{
  "schedule": "wsd",
  "decay_fraction": 0.533,
  "final_lr_fraction": 0.0
}
Each number is 500 + 40 x the weight over its row's rms, rounded and kept within 0 to 999. Layers, rows and columns count from 0. Numbers have three digits each. The size before them is the row's rms in percent of the matrix's.

# up: layer 8 MLP up, 1024x384, rms 0.294, rows 797-813, columns 256-383
# down: layer 8 MLP down (transposed), 1024x384, rms 0.271, rows 797-812, columns 256-383
# gate: layer 8 MLP gate, 1024x384, rms 0.285, rows 798-813, columns 256-383
up797 102:550461514515435511495455490503536427452537458602479546516468489551524490465502508507482474476475490496506493555524517471506491531441538550533433548486515553462421497491454432480495499478452515479478510490510481390474495456417442517464463423450514506492535526546452460541538474495511443452533463511532498468537449485465472533458439431446518483533508432467444550497566466514604476395440
down797 104:447488476531501555538532524503527476476521561536505554402498523500490521564507487572463491432552553558457560399498526508518476521544471465504480551448493509467528524551564522574569502447520445482451494523480488532490437525493547472429501558440457469481551518542555462467534563454535529529550483518504442481529455509548499535480473481524505505469431510497438505508517531496454450503490
gate798 100:464490465512522473507541478504524525546454430480487502544495458516500518445489458467494500498463506492476461438489576506547437453509492523595471428461516527524536523481481560480564507553557455455501466465505477488489475606509463526437469489541492463503480455522532508545459518578530470487497441452475458464473582498511539497573517514500472489425447579437467594578441498607554467449476
up798 095:513491447488517508540461505494537535524515476527507481506516520487443466523538507544481563526491472543495537536460512492484501430501517563489462497522528498460526481554558515483489485463525530526516502438501500523515505579464472487580468363484490514523458387621448408511466508471536443547467426499554549387479557509427547537486512473500596411555573557469559536506529510464510476471456
down798 096:527541558533484454539481545534488532415520531449507469509437485547520494446540470557514530481435444567449490507482533457478542525507543500502570508543443446491468468479470513483504495398518514466476477469627524506450557592507520521475496508497481431531487462457551549552473485502520501533603425449438498474515566549419566504551529541540470498496473433527440556562519529499476487466484
gate799 105:453498536564507489535570476588483549491527464527513484496446471549454564547485532518490491508504481518534572494515511474551491496481489499557529534521512513555520469490508483453481544480593545475459545493546516508521533516448467527490538536513500520491491543512564472542442465484459537520545449515366555500516533435532563447406531474490506452534460442471461503506573509480491585470483
up799 098:474491516478478567486558501484471505506533539514502608448546513538493516504482580555466489492482468500425510519485474540536523536398533459467447467533521504494452498517496473479515490406506594448453526517427591508487442535558575505537470524535483509508484524533483519498565509619614490507550511462466537565493477509503498507496459472475473490527560559510576486479440476474505509535490
down799 101:506437523571513512496549469484530555483550579510481525543527517533469447482455538530505470482465495537455523484528547524507554458568447523526451509530445530520564506473577442467558582445557481507490526487507490569474437481491478430471436575558471525473465548465507481535478415502518505455476442478562529499469466456490446539484583575551471525482571486501457539431528470461504463534637
gate800 096:599413527572484489547503562490531507505504552499503516530474436458481514519511528521486529439525518550525499453464556512574498484523551433514508541492453519543498470402532483449592464484444526502462478482482616491495381526488502430501511513524507503478480554510537567467570521401532427540533502468514522501492489557510561449518580447534526522530484546539563507526483432523517484510460
up800 103:423497446513480494461511476486518471409473444458539532542486517477465477518450472518485563515527557495388428448539526455511520501393487518522470437535450478451517519480500466545460495506534479544570514507499524565509477414538479456513572468516591483523483519529496449521512452526508532499473521487474473566474446470517479504405485489514438513498453550542489429447508568528495510559479
down800 104:544560499452450474542420504521532458529478472527454457527548474515587594527485486508511465447466490449516428489539494556533538516430468531496489510456544575488511444499474492544560449560548472520483517526462511499507448548492527453480507533480488510430520480461493471558448502548476423397366511519444494479555493493557501451529550505534505448496455521490583449579513570465453560507450
gate801 097:470573541494423474462523459511454447547490457526552575517535534502450527435442513489481510496480502630514475474466552461563476534514452481440399467465479484564440514418472464449514526512481531505520458484479512505533477493487580476474446532570481539448486506458504539486481509526525451485525565463522512486486419416547461556491507522481426474513518560401516484512495485500593497605522
up801 097:502509605507516492514516488497597544560435540458437564488468528472489498493520465526488543455435443488548542515414532438496452429480549493551419470530426448437530429475557480514413505539501504526490458427444543553510486548542445555506432529478570532461492528439595486506453487557550560472458369467476398498455474528501516491536454475571500498429503517442543588503526508491508483500568
down801 100:552450510519497552517519503471437494480440445460528536474582544529504545448519548447471498466504458449446558548510514512499489504479431513492530454479382492510527531551496469486522444488523490531510466481531494532556518584453500544514495528561466510468532523466486560556512535544495511562494466470501512494446564501588419557495498496497475586495482524437439420511485511518516523519524
gate802 098:541498480449496495424525527544515516435471497476453565463494461554496499521532590568516451471500416520574508511462399578482523515532523565518499491517514457475522445472547509493458473552533478491524529541505616487480509456487500495434542425593460487495491452481490484528516567399513462446503434463497499469517496581510481532504510510462501433453521517537536456498470440466539461487449
up802 094:494564451565545452507549548501521518517542509573547519482569547498568447565591443557485544479559503607494461505427506550422495529440498577506540482474472543490479541474549491510524559502457567479535547522488464569393468502457441438448506506495464503546482476452458467506513572503458460434462497495515493533502414546442524526523465481539505493507489577516462495542510504470506461486452
down802 096:507521467521433543468473637445550427547520463515496511518513442493524535545494453501511564543525497490516564504433539436493512488468426563508509466521487571466487507476502441503517573521469493497534448457490476476515495511483515524523508468440443550565553488466544531492487504536496548497512583496490434502522496448530455418513476464522515477455511344422486523513511532522525550524493
gate803 101:497456462558509470499502495451502489488486481527538526559552504449496552471519439473479494510487469450453479486432520420531501485471537509572464547505517460509431475532528493573538484509484556512449530476508488443486553463517474528508466405508493524468473503527531491463419518477441457474502517480531498452535520464498545500374483475528523472530494487466438498503486481542577496479521
up803 096:513494505513448536573424454522476462534543538520515498488534469487522405488550461508496505450542484565511508538487488459417513506442465408457553536498461491505589489486417506505490520439469511558568521528497486560464476451499521486515542496474567534529483503439510514510514457483548437493502468574494493526569522532411501512568536538489525529418508488434497513477499487538445522577550
down803 094:481566447544420510607417490539491490490589466479502505531491475458528498534471498561527539535517508470567540493522498516474537556476487511489540475485555478529540478486515498610467499517557537473477458522471494535457552503488467510472486434527519582507526505518504421508519466531497501513558478472512454510509532525432460504536525536507501581489449553433593504450505507489458536572531
gate804 095:502563501475531516535548479501518475536460534500492477518438541483497434465587464492471503517564519593464499426510544510398510511523492455508423556492457506554536496543507548491451482551507543562575438526557551531571561493472541542519527471461505539436519462422496514454469511452546526511552517460416470414422459491443512496574502455482497453455519570518447453544426513536484475483463
up804 102:525498513506528489509500460524457534502522519428521497469541526459502576430422484493566557526527426489478456459485508521526439537546499512433501531454472517450499455469504491499544547465455460385460552538512472471487403482514529439540487425522487478414438512485514479495548522583522568543464430460473526529489501459510453421506534482517467463533466497556499506536497546449515530455541
down804 103:586472544479559529494473481447510487509555506469573576493482545471531531541437508479551472494523420539563508466531452515589451491422454470484537512557467438481514513452496496514501463487481496499536541481537416528474470510482580495533478499515493467527458529490455604492533436510437517481630509461516497523537466530475544499456558365559499518461502531509459451468483486515541516494562
gate805 098:534484446502491482488461536485475478508480531448488486506439548546558497517503525562508478515448521498571454514499536581533539539526503457463458434514477474554427461427500493440480523552470492529566494475452532508564526465491489393518515497496552493537493507486490476482493576459505480516483515492434586556496448502545522509529561545527487500512545500382441505507424527411484446506453
up805 100:528455537463532470527456461522503499450475509570515526488543577567468508519552503545497520550439549458569563514510425518443548498503530458517525449534506447488522470466500514542538632506517434489478544509494509529557438530533495518504494571561539545571503504568510469517475483512548510565507530542509454486492472586547489446551476573547483508516512484534481480514531584402488472481541
down805 104:483483511561556508485528519508529506558462520480498508520521474483490450538517599513541455456512515391568563469414508492465490524459565535572580433511489480507511482544496496557505601567514591483519485491459510491519482504492617488576497489494526522591450475481467531429470413584502504476469494578497514514519451435476518481599556521502462455463477511552495514556486545554536545544560
gate806 103:396585512481424468507500505494523536460438560437578472524464540519429510475497499490505475508534513573493580445476434496437511488476496495443480472408498474512570518562417542509516500580485498478549476444484480493539485512524538532501539555438542546579550494505543469449457451472509490473531493541538528442551526563497486474483472524530511543469559524396481515492525518474544491480469
up806 096:552538477460457462571508481544512544546558504525497443480458459450523513427479542515504464487482459510503526517521540502483472496506518457482470488420646442415498547511573515493557536414504447446510449455465482453499467459462468490483531434456514476481544483507521526479514554474442538457402491524485550512525455487500448448489501517481557588492501483446534517516459532445479539511520
down806 099:544459531486473549525502513528497438522476524523467470497536382498511520453495522471485484511474479519521453498462417507499460543529557504473479486481487493425392487423482560546397540466500421563490445551509536474446514519467553465530519487510521505423483495490522577500510571498572578516488527461491481479445520440450498507566525524523465457526528507526495509509463491450404520554553
gate807 105:484524479513494433611541452508439471479545470511455517470451515459519525563474551494423472547448452444433569449490456455506473552524478495437502496491514547481524516534569493576478561516483513492419514505513442464504506431480459470533473471481494487528592513443482541567453547560553523470462490519509529491537480534526510514465501539482533486509545554536515506483448515508512566521465
up807 102:551547513505478446497485511444544543412513500509509478534479495492490508490541476519502525511484488463579510534572511495445595522464463529473506467470487468524425526468546510545471531476452525409429432542459518483621486530386491465510436455568507499504532535451509444569486502510428517580536486528545505518475498518544547423488500511544537481565527467489480500514467513489439498525508
down807 103:474506452475510473501517489515507519440515498436445470573508472523512491465516482479592506476479506573556428429528474467460486454475564470526519523473495547510415479399562493499502562539552516462578415573498490433472533527517490480490503429523473483608412497539507564499596477512547513527548503552535525505457477549563542484478465520527469518457508459476493524418463452583530514480498
gate808 098:445467512535513516485416486544480527535485476566509504461459485535501450478497487446481415550489563586428426441499467457531545470487472435453532454490486474503394486540517543422466507534418505440501469552580499434512564549509510473502464550526529536513570507564490553457488447572506418491464491506544461480509502496543543484474490491515585495550465408505464504486432455488500454553545
up808 094:545504470469495511605490486554542440452441458491486513464505472439486440543524553455530505509569544436509488469506485539456510498539569447567453516519540599564559497520496415574536471480550526434520506472482489537438506500452486475476439502501503538508453496548524555470529502529510542517479536540471457508472534488461503486501514518529491558478413554609528482527537482542527539534539
down808 098:547417562500526505597448465439505522513451518433549560459525463552484490536489474521520557577494458456527532511491581512469507566481511490529480524518547468558498526361500583550424470601512545474592513515466458500478510509553487535424509487502547513501458507553552493540506474438476536510535527413486471502505497512497559494513460463503472575512476516525536494476508495471497497490449
gate809 096:556475499482505605533488506426423468544522516498436463533446507476484581497453563485487444482500509531539504556533526539532443485454534573559502516446462415563450492498562531491527509518503489521478457452426567430469476495506557476508530551514526491469492544557492529516485468508487508436477521479527492498564507526509472518498477550502476481497531537462515500474469456504551534480485
up809 100:490436532454508521521523484471464463461572539464522491541455461472536469483515535487526473517508559480487540492531492534409526499607486439522531475577536535470514420465434466432533533543498514523517461487598558498517534514464538478536517524529447514473438506497445487485473473544532505497522520479452539497435522559478472493472488531514477455501526465532484483458535513501459555457444
down809 103:564417441492485520537420473520499516511586526508532472493493470512510484512474509493462501483489466505600444524520421491485508530473501508509533489525416488549442529482488487543451600482507550522511522461476551444473472499527517536477540476536533572549503562458514499530547434499495513507530557451414498461514487428495565488508450485530419561515502554505533591490472454445521485450506
gate810 101:470491530490531455493479516580500499565470547502468568463544451513555521546490508542477510510577526462611522567525490525565445429589454402479487495564481439550521485465553540481501419579584515449529438528518541547438463585456491489486479536511544532470547568522463475494477504501493472451439494533490437490445503512511510546512471553495441550545459542542486435467492487527579531474537
up810 100:462562560576533475490500504519487545516469423468479540524470537503448459514528487484509516518470544457459458534442522579489549507510499531542457462470516508577487541409516448571522486487464526489466592401534567478427556499536543512451487456527466497493457482451535464517464493450499524563525506450545441522523506545522430589496413473533457510516532492537491523492507550522499430508551
down810 098:493545466513514519441503458477480428480443528543467567503497470492539577491526555547507485478550504513593486507514458501553463463471467444490558506441474538543499536489529529433469464477433454480538429468530481515518472516525499494533465441537480447483525478411462506473519497438479471458468499490526504464571468507454502442463487506480507534493488510492529497547423540590489575426421
gate811 099:544475544534499521509528486551543487533511482535505511517440529440502471484481532531529554509515499518535494554476490465504434576440464483529482508523545520511466493501512467532436508385448583493483502554478531532582538446455522472434532431523471524552503461493483474509535471414546467470467494506509439537439515470490486560465499511546468564587493560476459481441524554527455537591457
up811 096:479556560456417482468537518492500488524594522545466511505426574531499475490542504549459505506499501499532534501508436435439573516480488554505475482446521578441440516536454547521454472488466537476548478488516513552465468537504550520454518500430463465513525510538501454474540499549404547452468518506548484473473497458484460459444484475455467405578507522503519500596465502563559479533515
down811 099:470477545497521518495538544495490602503513577531464514517502528454505466502522496498486477474520511468518447478496519496491513573523551514483546437462499550589518529502551519446551447579417519483531498499507471473479502490454504486522475525517508466532532390532512432521479470515453514378498568523542485567518475514476528571495420487485497524507484550539537577472500479495490402423465
gate812 098:476549530551527478528459507471552438446446536569451549513489478499559414464499505515551450536549472501477536505463494521548483483473476446547496477464534406484535524476544483488497557494502428450453493548481464501433466506578523475530547557471541506542486503587491611547539458499443449495532527489573555544480512505510496541504440542547486516470524493466451475528480531467471438520561
up812 096:521532517509396477456510555502534491487576475436467494510555508436492543488436477493549584497495502490463532427569509550456522437521536609554544455480522506476522432559492534452527481518528503482567498539470516524566487508527489491543517509524560560557487577504472539523496526493482461424432569511571433515539589517489504604495571497500452564520465551472538546533530454524527525495465
down812 099:508495538529477537459394511508498580511532508467482460510529463517504603472538489461444511517412476435610493513488517520429617526473478613466517451516506471520517502490473535507515429514545548515574480479501570532507433524469479470525448515553523497540465502570548465480449563537516450515468515492523442492488523525467460457497534508490431538489480505585547507568547490525413493447481
gate813 101:448542510520525549474472538510466436498500497551421527534438516499508533424577509614542439510505545467482370528504486547495555485481521465510425515582441552462508495483491437503456516487413496469515426515562530406512442495496503495443449492488488532532492510574510543534435482469525547424595509469525505512498465402508516545532535433552508513467544470475493520480511567468457500475419
up813 104:517528464480542516490482458497559529507461463521517525520484522536441508401515504446514493436527548461425563520527540512499481557512492479504544497509543418543478480503504563493479549442499466495457579543524526505511457475518519495490486509488499554474497462490510548488557565470559425512459536430555514519478502478530487489529498501483482480475462528486536471519463514515503562581536